From a checkpoint of a small transformer trained on Wikipedia.
Size: 10 layers, width 64, 2 heads of 32.
Each number is 128 + 24 x the weight over its row's rms, rounded and kept within 0 to 255. Layers, rows and columns count from 0. Numbers have three digits each. The size before them is the row's rms in percent of the matrix's.

# layer 5 attention query, 64x64, rms 0.167, rows 52-63, columns 0-31
075:137162112171126174136105122115158139125084138110128170140110112092120149140120145080181133145103
105:112131136124084113151105100102116113124166165131128081141124114120122127118174144142133101127097
102:121124136155097130169111125162141093059111119105147136147109100152088135104103111112149135146116
124:143101092163171128113094146166119143145146147097130130117173092118126122104083110157166153122120
094:117161123146153131089115114164165119159128147142128107130120144128153113147159144132155145178140
104:125099137147118140140093113114132139118094099178112150125142120139159132123100130108129120107091
111:143125087103128189153155159146147130138130112131154104134139181112096154092129145127110091095113
105:098120129124101164105130138131130121161142061109127130153126164122156148155124142127114109147132
108:137154129146126145089142151124122128160087192153093137154161148136132141142119086067130092122124
116:137144128146120116122105061115118136136137110078146141152146102148140121103125131149083166115103
096:150106125119158125137130109124144161123116096133110135117145147137123080126165151124090116121113
101:156150110117079125106152139102108158129127142124143110131143109130080118115134137111196145157090
# layer 5 attention key, 64x64, rms 0.195, rows 52-63, columns 0-31
133:151149134093108113122162105103103127130110165133142068088129165133093144136156145127126128150084
082:169111128131157157143129179140125132109107131131138150153146153068124122167095120121091096160156
095:171104133164141165105160150139161107115131165137127136110158108102129115146108117115111076171176
120:096129136077069113153131134105105107107155160148118098131126088106106112172158145123099092106100
085:130105155112150129115161135169119115093105073106127133127126144131143153139112104134166161121147
102:111128103116119094129159106121099125155130153115118092085124098143125139134163112152098117127127
103:138109137144106079105115093119119115093090108138128145110161084159128076130133134091122119134139
100:120109136145136109124131141195127139109088135154182160116159148137143156115133123141156155116103
103:117126137105146110166106115112191129122199158139162112108137177143105113117144132090119136144085
097:124135111124125147122094134104127096140143130167120114097132120132135160162125129143172095144141
092:143098129140142134101144120128139137135135138177108146128127120134123142158126114102082128145189
096:153110138148097138151107159185133097110123130166117144142119128126131138113101113100092120084137
# layer 5 attention value, 64x64, rms 0.197, rows 32-63, columns 0-31
098:150117109127105119146155161107094110078113114115123102107130161114145107119105144147148161111107
112:163176172150096093076135152142114110118109107138115125126136148134158146113087152177114100130131
083:162110117126138118098140169137123145160103117137146100135157158126073160155131097150114114089097
102:148125092131136135128142094097129138203147137148131104113157126164152108115101131117084133111133
106:147124139134119160145124092143125098175128151123129130117117123137111089160135117158146120106060
107:126139130117147145143107105115123068139150136170133108162125189151118150112162125102094151102134
120:163136137156134108089148133100152134118110123170099154137174137150181154089149141128120137109125
087:124099110118116144116107095134142127135098120126115144150138115115148165148131114166122071092104
089:156117125124154167143093121159148107095152146135131124138131073121124092099115181128133126130124
109:121137102118102098129148139106152128165120148121138157148155099130109127096134097098158145175141
103:120120125125136099163156121108134132153099109102169116118151112133119112124138098093101128128149
099:116174123138127106111099084124109136123124167124089101114150162101109086125123106105133146111114
112:137103108113148111153142143111137121131127100117144124088132112124150118190141105075108149122141
096:117134159118125152172124153139142125100146104124128146109120176127095146146141123127131136085144
109:097122120080124149100175142123147146119122173107163122120123176139123137155113115148144140091120
100:101186155138119148129137144122084136128167126152093139106148138133141098161103163153138123099086
108:098093159129130102151078169138162113109128104126121105106134185115127149116123143110107132146109
108:111149113119102085122141175151146105124144127156102107115090133109133130128126168082095176132136
107:146109156129153119156161117132126136148129093160164133147130122147139098152123129154104106150091
102:087122087143121152172141127119126138157153108124124131127127140125124143106071130080158099130085
107:118132173124135137126082152126146154106096147116138096140140120141102148092158117130142210130134
122:079141169119127118150059117146138128079057104127119159133121128112123147147153114161105105093135
099:151097083134119131090161133132108115177139128127119128135149119129161099103184173111121144131159
102:127100120129133135130159182122157096172107168121197111116139120122151123165110133173099148127114
108:165199136119135143146133088140122104170149131143116108122115151107120132146136104110103120080110
113:161143118126103116130130124106108128070136081134134114154090126180094112135107126118137143126145
108:165148200140144144151131155109128112162136117115121150160163085160120142117157143133117157122097
081:098150165092159098125076100100129108102105120098150129107170135120123132122155085117092149136149
117:111121105111125103128151125104150132129107111113186144133095127120135115180124104114148155141130
083:115137100112136135097146142180154108151142157139114115114145114121153157118140149108132106112106
105:129126096140110163207119129095184182133128099106102111152162151149117141150129130121136126099141
102:116173072124113102092166163104107113134104155104142139120132100131131118117126115145124120119118
# layer 5 attention output (transposed), 64x64, rms 0.18, rows 32-63, columns 0-31
089:130088136121076082112173118116176140134145144109118155153122117134119119113122096111133112146124
098:113144145157143103106147090155129105082164133137143121130181135116177126134121132116128118102138
079:149112112092162094115154122169131164129115144083126173122127135121131091137150131137143150100118
098:112169163119152177108107145131103189174141119074119153135123141154169133124111153109106115169127
104:139152135185120136154109114119158161141085181155119114143135134157089097126129148127161154154114
106:070121161119186141150138141185128124172124138114120137125118141157130150137127117115109154117131
109:131152151091117095137097142137099132133146097141115136136123143132209071094114119121129088145137
079:124102090159102161131097113111115116118099159123137156106100134106079052157177119124148145124127
087:146148150153140178089118134132119129162141160174126132122113137107081145130153156172110119150132
106:129108143123151108125110114115163105162111100138120095130123159092128133145079159109136150170158
097:179148138143147132124121124121121133137114045072148142134126104082128141099095148138108126145124
095:083100119128069156138133120081132136167145079127100131106141172117107097155127134105140161149151
091:177126119126134109150130167116090161126146127084154135130136086135090120118089102117126115106129
094:105106098118148069143143144127155132095113114101138161154123111141045139119108127130141117076144
098:113121114085068164120139147144157162122117152057136118112104152128146143144135080132158122131123
102:057127132122124156098142125133145135091143122172129153137150140134145130100114131096156116119102
110:127107148122128118172119183126161115129156128112129169098122136126092150131135131109143119140117
102:061093125146083129132135111109156104137154124130139157115102165087115176108118129133166129128108
116:136133155143144147101150122138130144118129133140125156135126120108162092097096120146110124091121
093:096152122119126135127086129102162088120120102126104130125126122129082126104093156100168114168127
104:127032147108129103158112125154147130134114129131101116109139121163129127131131151149100145153109
114:155093097134116155153145134117119138062120109161130137107126121133117124153163140159140120109151
095:113123111159160129120093145129134137194164122124128096105140129114183138122158144129136089144100
093:162119135149118163098145111139177195143117180083147155136145155106135123106125111134128159142123
098:088181133138091141090144116141134134150139142113128119157097177166127159140144104153098156114145
115:134162126140136135147121116150082115082134167131125090162114100145179176151113116151125142154172
105:144120170101144128105109120121158156146123211153128088129146144160140099138116132121127131118102
074:101066104100163139146118136111115110140140100077081155130153131145153154153112127116089140101181
103:161114110132082181154121172104149148130124154094145078126107130137130146111115118117126127149122
083:113147102134130098112144108162121131129168155112127168114126148136093121127144121116148119105138
101:097144149094148154191122154154115142108118129098127121126111117137112099108123100176111141138118
097:120137151131089104080161123126164147127130143110126120124139143130167149110104117114150115139124
# layer 5 MLP gate, 192x64, rms 0.225, rows 0-107, columns 0-31
103:126120211124106126113111164120134105162133149120162155100126155123146126126139109141096130136123
071:153163122139113148105110107141115128102165124165064174129136150140091118133082136137165136124125
092:083147106094110137187134149133168124125156123129111111152104132103105171154113101159143135161121
087:153086134128133134155184155103120174124133154142107165138154133133175092097147135072117126118114
095:126105112098167083160131113122143148159127104143133164145147130084141121106129115141084119083124
088:130093130115121133136143118176102131104116130113142085143106141126152094150157077143165115146156
077:133116125123141152168120122141158124145163147119141126146144124122106143162126104124113153127110
128:144115126130154150104111129148142118160108121117075100118157120097079112123106126143079096096144
099:128164130163100099129163149138138120115122134144121114110094167115144118085100102111122123112143
102:123112121055169138107140153136130139117145099158140172146110131108127162133130125175150173187115
103:124092163132143146142071116085111113106090152127105148131112133078108136105140185138123138096166
120:131120119140111132145122114119100111127115111101147147122146089119118191137122132132148144170152
081:126079133130106102130125099164136104105119116135110074121158118123136165127142087115154124155129
108:127126105144095120172130124156146122067125113153130129145127134090132114156104140147112145083097
117:135125156120189146134110134120140130141125097119111147152140104120126132139115136110115140125120
094:126100096134082124130127141129106167116134181141118175133164069094133126089090122110144156144128
101:140121118098111116111108122087115115131144172113135156122129154080093110148128114119072152138128
082:118132127116143088186126109191167119141118123191102125130130169133094119124160130101145124169121
079:096154169139142115091126119119150108139123090111100083144086126116145119153126117130157123165122
083:128094171126134145116090121084149133116123148130126162172128102088124163143173088147160117159148
073:124127132152145143166113092122120119114102125172153110110116172131107146159118120158145155125161
088:143113147130180095153108126167116134169101113131091102123142162098135141157126143107093107156092
095:104139123068145118148102134086146101172151098100146133140105117152148108138158146140129154157170
103:145133118099139165131127126106123119176121152145144103125148146114100148176116166118130117111145
107:156145103143140119172159111175115167159109143139114112128133093122095106106135146124156127174155
108:162105142095129138122137150158157137147134128077141122122178123124107137103104119137168115144129
081:135087133111137171163125125163154135142160114103118090135098132148108106144108091106129137112146
100:182137090119125147139134136168166138136142092133101180102131137102173131091126120150129150183142
082:097176133144124105140110072141137124112093146164144115157125128132072146131149110097142190091167
088:141065127136136178150107118133173127154123158111128099116121117140104152149120137115135081101131
090:151171132111166136101118092138121116125155106144103152142130132127045124158118130097115132115163
091:121135109103116120145129170137113127161125137174118142087098135116168178142143127101148161136115
091:169136103131145114130126137125147143103114156124109132098158134184130133111149136124119193116149
104:158132139145101128128109131107146164149169122125070140179130108122099155161164132085124109149157
083:102171120123115101143117116155163133155158136085144153150094154106093151110099155111128108109121
084:151152116133104114130123174146143159114093146091122123117106139101092120111100115097159150093136
063:183153151150163126119161128144120086131135125133107168112129136163148118108112142132117192069121
103:129112131119132149155113130085168194103090160161093092120146103107107118091129110076123137146165
093:146135099176137133131101152125185162092161145094124113124133137157169130093089092106145140100073
100:120159085121175096172141153140140153116098118124116178091104131127126116133166087089123123149152
113:137143133090139148172165124129141077108100123117088182152149157144094125151124141142100135113088
081:108172087129135099098087119116117147131102109122122157122099138120133120161117147149148144054114
108:118167093131157133107126136107160163124130141126148126130091168116090132180078110144107177133132
084:149086104103150112105145170144086128147124110132129127115128137111126112129172144155083084146138
091:100145080133101150153095117143146109156137136096110123101111137113128087135121125081128144131114
105:142061140130156150122176117116164146160151129109166130142102129132087145173120151129124114155173
116:133081146132141155125124098138130134119099161104133155125114125168122151163113127075159118147137
104:160098098139083126145138125149139096097116176116113120137108125133115128159117100113103102131142
112:157117112136138129157165116110133142126157127144135123110101131143165143146052099140171143147142
105:110125095115163128109120137118147121103160126105100084140146102159108067085155119154082142084151
106:155118139121078142102154188137111122122149155158118162119118131123141117100160138143124151110118
122:153111076130158107089125103118163110093077125159156157174145096157113137107107145120107125087132
092:098151158130102112122104100069137173115130127125118171153126151173147158153120083091155163111156
109:146118109106143136130121123104170125160136101195141151130130137144149098107124103153101115162126
114:146129129183123132141157124114105155104118061092138146158179112132117148163112165149151145147120
100:173143144107113126179133112173137135144090159105106117145147139119113112106133100090139184141096
111:104133129134140112113140123125118135134139142147147163107114130089162157103105090186141154090108
098:104125180122133131143116144122127113136145117140174131088127091097138116139121169123108152107142
075:087117115151130100111145104115157170112158134124131175088136120127087164135124165149113124129104
083:149094125146096136156110093128118157128108163145116156147188118105090083108138090107114113109119
081:145133152126146111177119119163139110123109096140156103175156128119085130115116126115096177145117
109:174194086160087096166092139134140133192129150125103136132141144137147082149139106131136117112144
093:148125156124114110097153155114119134136144128148173100094134129123107106117122135125149135152159
093:175104168099107115121144139152161094103133113172096130153120143142106154111143110127136147138146
082:104108146114116120116121112125118091167103071148158141121106134118100127127110136160140139106118
092:116130122121091127110054127140116121097093096142104139148137115138108157143105132082097144148117
101:131144149121140133112131131142132146181101153142173130150154130122128157175128105115151161121141
076:127127137090145096163138169129103165080123143127149104131171140147127172118120114151137115057135
110:105116124111135128119119137085147143156135152185120114133108126155122162189110102089106126148134
099:099155126115106112142108102125142121133148103133083106129086133122096143131101120164162085150122
119:105134103159094121142139101156130119150092117135150113100156157124138090111128102157076174133147
133:146122081141132185140094093119186134099157130134177126152142133120165163116140148129135149129162
109:109105142128133110152086103117114141126124131098148138133160094120149139127119080165144129128099
084:154164148141096136094115127144108102098154133149073095158120116149133121114165144139139142140131
093:162166143101153105101151180144146093156149129128123139162124117110121120151140119100136142115151
100:126111118141149098161161090150080133093124146124113153138143160153135120112099137116107106105167
096:137159101137129115125136133130147178147152136118181113106172163121136118101143095128154096118142
115:120100094103157126136152155131089156144096194127133119100091148120113096115077128102137139090139
099:138097127162153116153104134141129119134181110170132116100127082142110123148142132157110128151168
097:144062149133118111102145132112113159166096134138124125140105100118077126104129146116142143098141
089:110100098136140089111116154143109145128118137151148150160141104111165107075112104129131174175158
118:179152141112116130109111123144106156118134149162132113134119159153103119120100085104132097136075
103:165153146073138092168100177155136106183106158106130149153096131085146120146097126114150178160140
089:174148122117146127155135156163120169160125098110142144118108126105127133144101109145188184155124
126:130116094129100128107134158142116146165147110151151110148153109139090129119149112117074126127134
086:154092115144150118107141115173124092173103134133173144136128109126148105122137127131104132110098
115:138134152157127139142191142137109124107150100167140142158160118118079159142147135094111149125131
088:152121141090114094106098152116172165136139079095094120153145094150124153100150095104113116121134
067:161112122158134117146132112117146165183121085128128125167138132153137118108078079110101151139162
088:124146105123128140076098136135132116154095155066178129112155122137159116132091112132104132127140
091:138083180128092150077143113123140190144115186100087149107149170126092142135137117118155121133116
112:123138154153123152109119124123137151109115143119142126135108119142112092142131162135148108143108
109:157113168107123126141170123116156104082132102101103132149126142101098141140111117151106128151139
097:124138095113153167135126078146144116146152099109128114120083121146104115139136121121105138130106
110:108111143151143179118138088115127133158151093126150119128145127098111112147154131123124114133145
097:172149108125115120119147140147129080128103147141148149112162146097133172124089133137123144122160
088:170138149133151134102090147151106094113158124155153130179136152141115172136133104119119151162129
091:162127137124133119099137172185118109127139162103127118124101157096099154123126141105152098151128
105:159122118149137120117130146127169123169114096149131119137139126072150136108115105134135169102099
106:130148142083143145150154130151140133091165134137143123124171073100090121140147123142102123138146
082:160114120105159123104129149119122125136150129087098138096092131085142154104135132121111080079161
094:104119137131146104152122149109117162143114138141181186106110109112086095134165121157125109148108
117:137148123128092108110155090114123095153106132099120128121112129131148107091138123088119156119147
106:161121169128109145126102091090145125163118097119146106120183139085126093095163135131102132122157
108:136152163113094109099086180124109120103086165091113138125136126098127140120117154114101154105151
118:116157092163190142114142129143137092110144155131111136108144152153109105134129126158140131135159
090:154170104134094153128137171154125105161109163128136116165099118121110089109134116103125151131124
113:108120141127116121168111137126149116115108131111128141107118156117110103104112168116155124183164
# layer 5 MLP up, 192x64, rms 0.224, rows 0-107, columns 0-31
089:112147130151115193124104085118153147194105121100128157175114112124148100151080137115134124135111
108:135176131140103119150138140116084132134185090150107107134137141148106129150114141151131109124106
103:154128127104143098131139135103112156111155145164135091147136099118122092148125122137124105118127
085:135071078157142163147147145062097112162138145110145138138125157119132128164137111149109110125102
091:127165149101106183161153125089151154131144121118134108133119108105142128119137122195096135122128
092:106119137148154137163146139109085167126162136129078070099131132097169137119126127110146151111099
105:109128143146101144117108152161104106142127166190137105122121120124093117163134174101114108124130
110:123130128104131132215129097125142176066149131144176114152144102125095113115126109139126141146117
102:101113145162148106171136166136108148159097104186124111088099145125132090079135113135092142116121
095:127141105136166126138116109139125128127126140117142129089131119122202112093119112170140146133106
099:122182146128077127121077118125162136120106087129146140151136106212143139101153112121122142160134
104:157084138093109165147095126130153109115158155168144100103129115130114127144079109108134111137146
098:148082112104111103158142112111142127127146157172153124133144175128151139151110146120115131116115
104:132116092177151108126148123127160128150129125103068112132125112153098155129116104118110138124130
097:100138144087141108130097128147095135087130154133091166117121118128130127115107119089168136141104
090:139137141155158116145113120154118099121139132158126094102115148187126097126161098154112083059142
100:128108118128124105107155105138105071177135179149156118129101115104116136089103121145147172114131
110:186211144135147122140157118191164138127116132093146133149101128107132142101115108120084123149128
089:169109077151143136131084134107107099143147119150119089137147144107119121118092157098100148165131
094:083118129095120134096121188112124145140139100103149201139114100096129147145159097126172090146152
097:122112101156138144126139143164128075131093128144130134159148130127107135152145175150110142115109
095:122161116172111147118160146130146175115099124097101165131129125083086122146106126138118129127091
088:154135098105127123111105108146108092122115163164084129122139142109114115162160163110092077090160
105:125089122178139063129116126171102159128126149107148122122136168155138148144167114135141128162162
104:153105136143148122116100143061130132125127126156096123159103135114128124154170145160142149119080
089:123131152102114148096107099174117174130141103122139132085138148131082118138110147149130148106119
096:141156126173157119105135156186138175117104122138124111124170100129135153107127142137137165156113
100:132119115120134140094188121149158099120129115140139131115146153122133117125117160098098155072125
101:119110093145113147133174133126134147119166174120124122115169113152130152175125151167121121172105
103:108143122109137106132108129135179085169118122099184122136118093127114121155148111155153126156113
093:137140106095066119083133096121120146103098127116102125143159151101132164142114091116122142123154
101:115152144144124148116144116121157134099144162107176103155154163166118112128110161150123125116107
087:103129128127113154132115135099123107129131076117121135154138165174191141113137130119137153125132
101:100066146103098143130143149129138139122082147122112130134108136109119105094110136160088114123073
090:188133112143131138122131112132129158128149115172179143144107109103147137091165121147128137136136
097:119116147182182086105099123161144139087117160116121139139128150173145152111132154107137131086144
095:096104150132138156112131151154167158112136127125119139127163117078092126109114105129119124134223
105:116160130107107104127156180144177163138111124125115123126130141124148139129177095120129175116117
097:128119118167140159129120150109154098138147109160119112122090138124119149101124136071123110125124
092:134106186105120167120134134103124094134129133146156138154153125148084108118087165094158101090123
111:129123143110161143113148131093143120138155149118132161143143173165097097126107184122144120138116
094:131147164145147094142168131119113105136127129079150137146121117110088097104170156132114139142139
114:125106156160137156139152109135137143113163107120125133162142096121140123109143130142134188148123
096:131097150184160121108123151107133146144088146068145126128135153125140129121140167128117091142126
096:116152100148134120144143089187101082093145108114094101105118166119149135139137103165116123085132
100:121133125145119094110122162121144086115107156103084125151112148112112078177114116138107145065127
114:099166129119135123120084150152149140101133167152133160161122119162144143115104116106186143146101
101:146146113125132141103111118150135127166070121135126189121104139103119138126097145059075113102133
094:107109130126159124090132086151131143101142111119126146116110113139078088131141159122131130157093
111:106144113088128121108113087116153125136128153114143130105147143126150133143172148132142125167110
089:170141129144144085112133129125149127086143150116103169174127113132114092145109119123161141111109
109:083128162126140141129103145133111108140121120111128096143111096137165185136124147124118150137138
106:158158101097140101136117117107061146062135125095128120122144124169099096137150122145118142128124
101:190103152136110124114138196131146143137140132167148129111144116102155154122134070134136127104093
108:124155178116123137137145131146156084079095137152127143070113207139142068117122104139149147159144
114:081138122114157137109097113069134173168184108103149103135140137132129121145128162174124099159143
110:116124128132150107087102080167104100145099101101108112116090132128101116151133124124151134130142
103:165153137134111136106128098113130086114119130157099119120150116125078172117115143138111145154106
097:145124131142128096134125126156160080154107156153179164112133153113102135144153121085171115065130
097:145135140123121127134144167105129159133125113168122163093109091144150102124123134136127140133102
107:114096107053135173112130174124132125098093167134093103109099119147168127133106117128142100121130
110:143150172107157197102154138169103142157132135156120107118129113126106112151132115124116152140085
101:130137120185132170113096106135117160138110170123136145131114103108136125104154148094131114113111
103:068119181130078145120099133139123146126095127142131147150108176131168112124131138144171103157102
087:149120143121141103088129151129126165127129162143161110145125136151178147178145102126104103123108
116:103104105075100129095094157111129119150168144098139121123120137134136112136145153152173122124173
106:127127102122143099116154150157075135102140080152144115129137097117119076154175107125150144143131
089:106105127132164118159093064137121145132143154166119113139151139121110119133122155147150126117102
099:079129112124142122106141188125096127117140122176139128106108167129107118112108097102133123121116
097:111127113111169101128114087138151108121135111108128144117106147132097205180111135150152116136118
116:114136102164137089112143143112089157153144091127113121110137112164104060128103108125125103115134
126:116119060161121152130130102132141143151093106135165199096115134161161118116138150133133115112144
091:120150147123109134118097113100151110131137105198139082159149145086084128114126114138142133108102
093:137171115114127137138143137125135143121072121138196070128137108104133151167080092118123124127150
096:111148160133093151132139119115081148148121108113118111123115156152122160132110115134103153166165
099:125115043134116131158134125142112110144091172097122139154146152137096084116129125082123109174157
097:135129155136082185100091119103138114101127147149107149154141140108151146118112162123124127159124
099:110127104152130115096118150120113180154126120122131139074089132110098105087147080162140140110119
099:128120083149121142088143153107177151137165124141147125132128136142113114152088114176132130148132
107:178155159164112152117154136130080161122127147166120117138095115115092168133113155108125120068110
099:087150116112091092099153131135117140141122110119175142138130084121155150089153124158166166178140
107:101118126138142150119120145122126114136134131100123119103119075099156119151138155099086181145108
092:114144144168154092118103126149126165119117146071115106126122155126102154116133158094128122117127
092:128163157133148101104107164118137109140128120111134144124104108151062103091105156130109062122147
112:103151114115143130100082093128159101126114140131115171089146106123128138133131087158107155132125
100:126109097099112113128178117146118095184142116114167143117128117127134121163155099146121129112068
109:120104117115170100101071070132129129126107109111185112128131119095153118104104108168146095150115
095:117140137158118162117085127098159162143112124140098099119135111153124123071154139130125150149133
096:093137149091139117168157124091109136148167138119139124144109129141180098149153158124142082153124
086:169169139088161144124129161129151152126121140136105084140114161124115154116120111145093123158100
106:110143101179090118141123113161189122147132151132183127139124160147119126131145123121133167151138
103:127128138144152104163187140134131103121134125164132059115163112116089137105142097098147149095088
108:127167072118157117120125145153111159111111154146137126094133126144149119148136123101165121107136
109:176125124109099151136142098145150116128161060123169145092073110136102089126129126127117145113115
107:174112132090106132118151156146112104114160124183121170079124100117137123112128123116163123138111
094:103121150073152175168138121125154175115125115107132091128151151119162124108138153106186114113136
080:120132188142119119118114132120137127093162129130108141140116172167143143121124178169116125098130
103:146120118093108110130115136145109098117124124153168083086103137117104112097120111129126119118064
101:176122172126134105096108105111140083158133114165146154117167158140090132100125074146093131110164
102:140104134166138116151164150153160117128052127095147123133083125138124093114097105123125136162120
097:077120110161103145118140143088138125131143180205093098111102141123115127125123129142162115096163
096:100149142138126087107093132106097123171116105164139129124115086157116138161106129110096144129126
099:142085149109114170119162109153147150148116108147124130144132132142109174149106122135085145122084
103:103107136121143111113067104093079122155103142123152117107184145122096109065120135138119155138139
098:123153082127139149094139088151128134161145095144153142134151115128121152131102139084112098127158
111:170152124143155074137136091109117130098134130107128108131164131152130143144113098153156132165191
094:135097123100096101151160134132133095138121108162134120163121163138113137124110125112138112087148
098:116147166142106138130106147137142111144154188124116131135129136078106125103147211133117116126190
# layer 5 MLP down (transposed), 192x64, rms 0.211, rows 0-106, columns 0-31
099:113161133178153105133148108123122138128099132107114114100123121142127126125139138098171129152147
108:149147129097095120163145107090129151113117143143120100130080104142114127151177143143129071130097
090:120136126152124130176133120137130132123093144111168101109149091086051121130162138123132102121141
086:155136081113168112112142118113178143139138155138104156144090150145117149114160079127135081069089
087:128131086098155099153111095152117135114144126116141148101139122087093122102141120102110142120092
086:130117111153139132126096126123137105124142141157146158138160130107139139131074129109093144155134
115:117161144126100072113160131086131122130163114122151099091096129181133117129180135157129109121110
111:124127112150185135079145101093163119150179118134081092106113137157099124113148089174110107147109
095:138135111133136110148126121125133084109132182147098103084101110096112114101148142117143157119119
096:151122145119135162145118090163101095131114192090127112115145146117142106116113112107129114125178
106:162152113104140107134146172132116167145112113156171139119097146135135162142165161107152090123107
105:143137098115125125126131146159113124136134106079144083125109132114162129153141118147198183150129
075:090116127131122162105132144083119154111155096101134128156099124173164100121088130152171114136117
106:163095125127132127116109131108127117124124115124121157137123130136189151117119110132107102120066
103:136105158124143106073111120134097135131177130093129139131114141147115092140111126162133126122110
091:160124116121144112082110117097136141142155139141063108119110154156119160112116143138118120108132
109:129104104108133146116171087117097117109154127115109116148131128106116173108125125139142132103102
086:156141097159121137158129102162137104125111153120114130137121154107074161133156156065138126134143
080:114093100107092142118140153116102123173126110151126136104127117158199128111114133181126129114126
089:136163111115159116163126121159130117118123160125129116127109141144101122172160152141151096159121
088:098122132128145182127134125068175144137157145092075151143127100119156123120092106145128107139120
082:151167132124119113128105097200152138129092134120134120107120111104063136111160108114131108130112
096:165097141139125110143133170144097116085126153168164142136137169127085151118108092113111162108145
095:115123169131130151157100135129124096145112103108094149087154134167157110143128185158124128161168
102:110096126082103119125115143116095151159152125125146155134131100146127101137104163107117079083105
096:169110097131093119097134126150113121145136132117120172136102143171124092132125148063098134121134
113:128133120170130110102096143166111133125095124160146157111168129126133151105108103124107171122139
093:143118150158131110144095111137118150140114112110147164150119097076097146115119150091115135117073
097:090123120130132145107100170098096109122130096113117163146110115166146096111089133168141115127161
099:133135100155124116158128122075128138140135119111167118119159102128085182116122125111123110157106
096:167123123128145165177104110149111146157116140115124116138138145121087102148123117084160110142153
087:119126169100170104125145158087134137164116136131137089119091102172155142159159132160181125097082
089:123141147108124101168146055120114120123096138171121143112124101078091141106141116103097127142108
105:129126144127138147131142156100160112155168170146083141119154118088115124153117109148058137126152
093:154151084159115106161108103164130131101130137124147133130117196130089099112109108080112150155151
095:144132118121154137166138124167149172145131132129137134157162149074119153139084139092124115145155
112:156100108178155123137110133164141156125129115130107156150175147141127117108046118129123148115158
115:102156185106074145180147134105125117134119133126126112115110087117115149137169106114149115113115
101:149129116175151142110068090156101131137165149092135112103136108100120142104109139145146091091147
096:145112134154139115153127146120152140128136145114102115041099134104112079127129167151107117150127
117:130111141134118155164125126150124149133130129117152129123160132088108145072138131132135121165097
086:104117104143159167068089166092125100157126093103107135104135136135128161114069117134122117112139
108:121115175151093126126154147114102118183103122128119136143082153176128090100077112141085125097102
091:090160116101120116122165091101128103114092170108116107137085130088121167083130121146099101101101
095:132116100165130087139130150130129109150124158083113150147106178125134158141092095073143122117126
106:095128114151113152111063111116101110137147112106146139143094131151167098133097139126109089130127
112:138109154173132123121146118102092141131172108115157128077154135112109098187140131141089174125139
084:166150156130131164137139152128150113121134119090118116168119130101125192138136151121122113124192
106:110138143080089108175126176155097141147122089098133114121152104124095128132115170121121179140117
103:141134112117148156142127145108153111129088141158111096159129154129114157147135149074137096162170
100:102119147097129152149121107110115154138146106193134127134135071139098149133105105097072099119068
112:185192076124151110128139134117154117105128109117133127139145163174117107146147143131148120162121
098:158149143074155113116135139122123134132143147137181124102113123151121140180144174097147174168114
103:164148102117135110118092111135099134096137114109160098126149131138136177110126110108150179104116
107:111123085088162135093127144149111135137128135108148108116116171170090100121120115138162166101106
086:129111159118127147121129124098157144108158133103108144129167116105130161136080135115127097141105
111:103152131160142115176135113106164101103152117116158139144186108127169119140102140144139122120126
103:152121143182144127097166168085161087118142113163104124107141125117122135125112127091133060102146
082:091134124097161169123133134114139123123158095121127137140139127180173119134086139132148134125147
094:115140161130110147126156116086164124134139095106125096132145143159156116138166136174138136129082
097:102101141108129134106161135079143106131114133127118117098135124144160125123129114182130074129127
104:106093167133093102190140124131129149136103151103113101118145115121135127089110135157108138109097
100:140059135142125140102126124146135166145105143124096124130138129138155128099078117142171132132109
099:124124127147114119152165131077171125097140102100109063150136098167125110085142102109136129120095
085:157156120061131109145157116126165074138108137154130153124110166133131165148176095119148106137132
113:142111151125115125141125152139117120132100123076116139095097149128119123112136134126162161155065
106:174161130092144123139107120132134127132101158179165131140136113127130165133120155101142140139117
080:113156108150150104087105109168145105120124139144153149107142125117091125132144137109087150110155
103:146148141129138155129137120089129139163092106148158123110075181093142155127136111064131113116082
104:181118105123165117151146074135116119093136129116168154123110128146175184136122137104171162151099
106:140131117101112133154134116172152129123135112134130113143119156116135141115154149160107143100182
118:132149135112163086113143126120106139137128104143078153114123108123131143178130121130140184191069
100:136135119171111120119117123177081145147127121090104119121135165106119155147129167116096120126113
096:096114101179139136094118135130103142119118106136106149111124104151190135125066091155137168126113
092:098139165111140164125127124125133112117150130121167107103111118193143086146146098155114154139131
102:136110151129136142130111096124126126134110110168118138144148125094116121138114146128121107104132
103:127095091112107155118153148100109101164126177124121127093163125127125106133092132130109090108136
104:132139141136109147134152163112150121121110159118117085119088120117115107085139131094153100096176
107:143165117097162085134155163204156130121098110131132131163129138140147141143138101105183172135136
111:171137143108127127144101148111145115145139135135130128112111167138112105126102127079098112104130
111:151152127072075109186155105106096088119092129115147142115098135121135131128129128124143117155128
106:128142073118173151140163132111153131069109129131170137165162155184118136118107122119173115116132
104:125117127107141145133145144167131138124105134204134168153121134121159149133143147154112155111152
091:129119081076136139109091121101100153131157120151155149125100107129168126105100136175125079127135
119:148141100113194112092108121119167134064159150115119121112144138150110150167153157150102091146132
095:120140122115078114158159114112112105159087108140160103115096099134130145161186167107109125139098
110:147126102091150155112076159144152124093096156143139124117124115165186141159121181123150138116143
095:183128119172127124139106103119157119145134151149131095123116136094097139095175110117152089081142
121:135123142098077109134147122064111128148108117147135093128079095158123136124167156147106107150107
087:074121103117114143150149125120111123108105124149122127118088104158127098169117141126128137139144
093:130133130145131108129174159072165132131114074119107121128124114152174135124129162154107103131108
105:124148124159130124098135156139158140141151088148144106157138107084187127107129139136138127081138
113:106135152137147124141135111166152093125131098131131122148124133164130103108155159166121136163133
099:160127102106107134131158115132128128154134129075127112114093157106091158131147148115139141117123
115:116100170129123148122134147116083147149118121129096137092155117128121183130120129096086106126097
097:158128165157131127113103153107138160124142139134184122149137104098111099139114159148129122135136
086:104129171095113132132176166125152154128130129064116114118111128121149173143147129158134121130113
097:141140139112087110145153123144128123099120128101155094142111087136126151122199127128139106131114
102:114122127080112160094135132120116105125089151171128144147144112146100111128143107127124131164114
106:090142168074122100142112094097139124093118166144139160136150133112145126156144104140103129167135
079:147149120101126110154138109167131128137115119132131112135112133082090129148157134114110125118154
102:113117164137127100135117103139111103147083135133161157105120106085139085150123143116121139100136
113:150119152175148155157142139101149131114158097125100158163128151076151142145142141107114155128139
109:131137108149135124132083102089126118127111127128175132118107169133123146119101148067133130125097
103:139126095106177134125126133170160105125116105173130132132171145157156148144101115129128171119132
118:126124099154146132132155120121139107136109135118092107155077140106103108123151103115145121177138
086:147152115118153115169124108163111123132079131123114088131127130175107128122152140185187132179145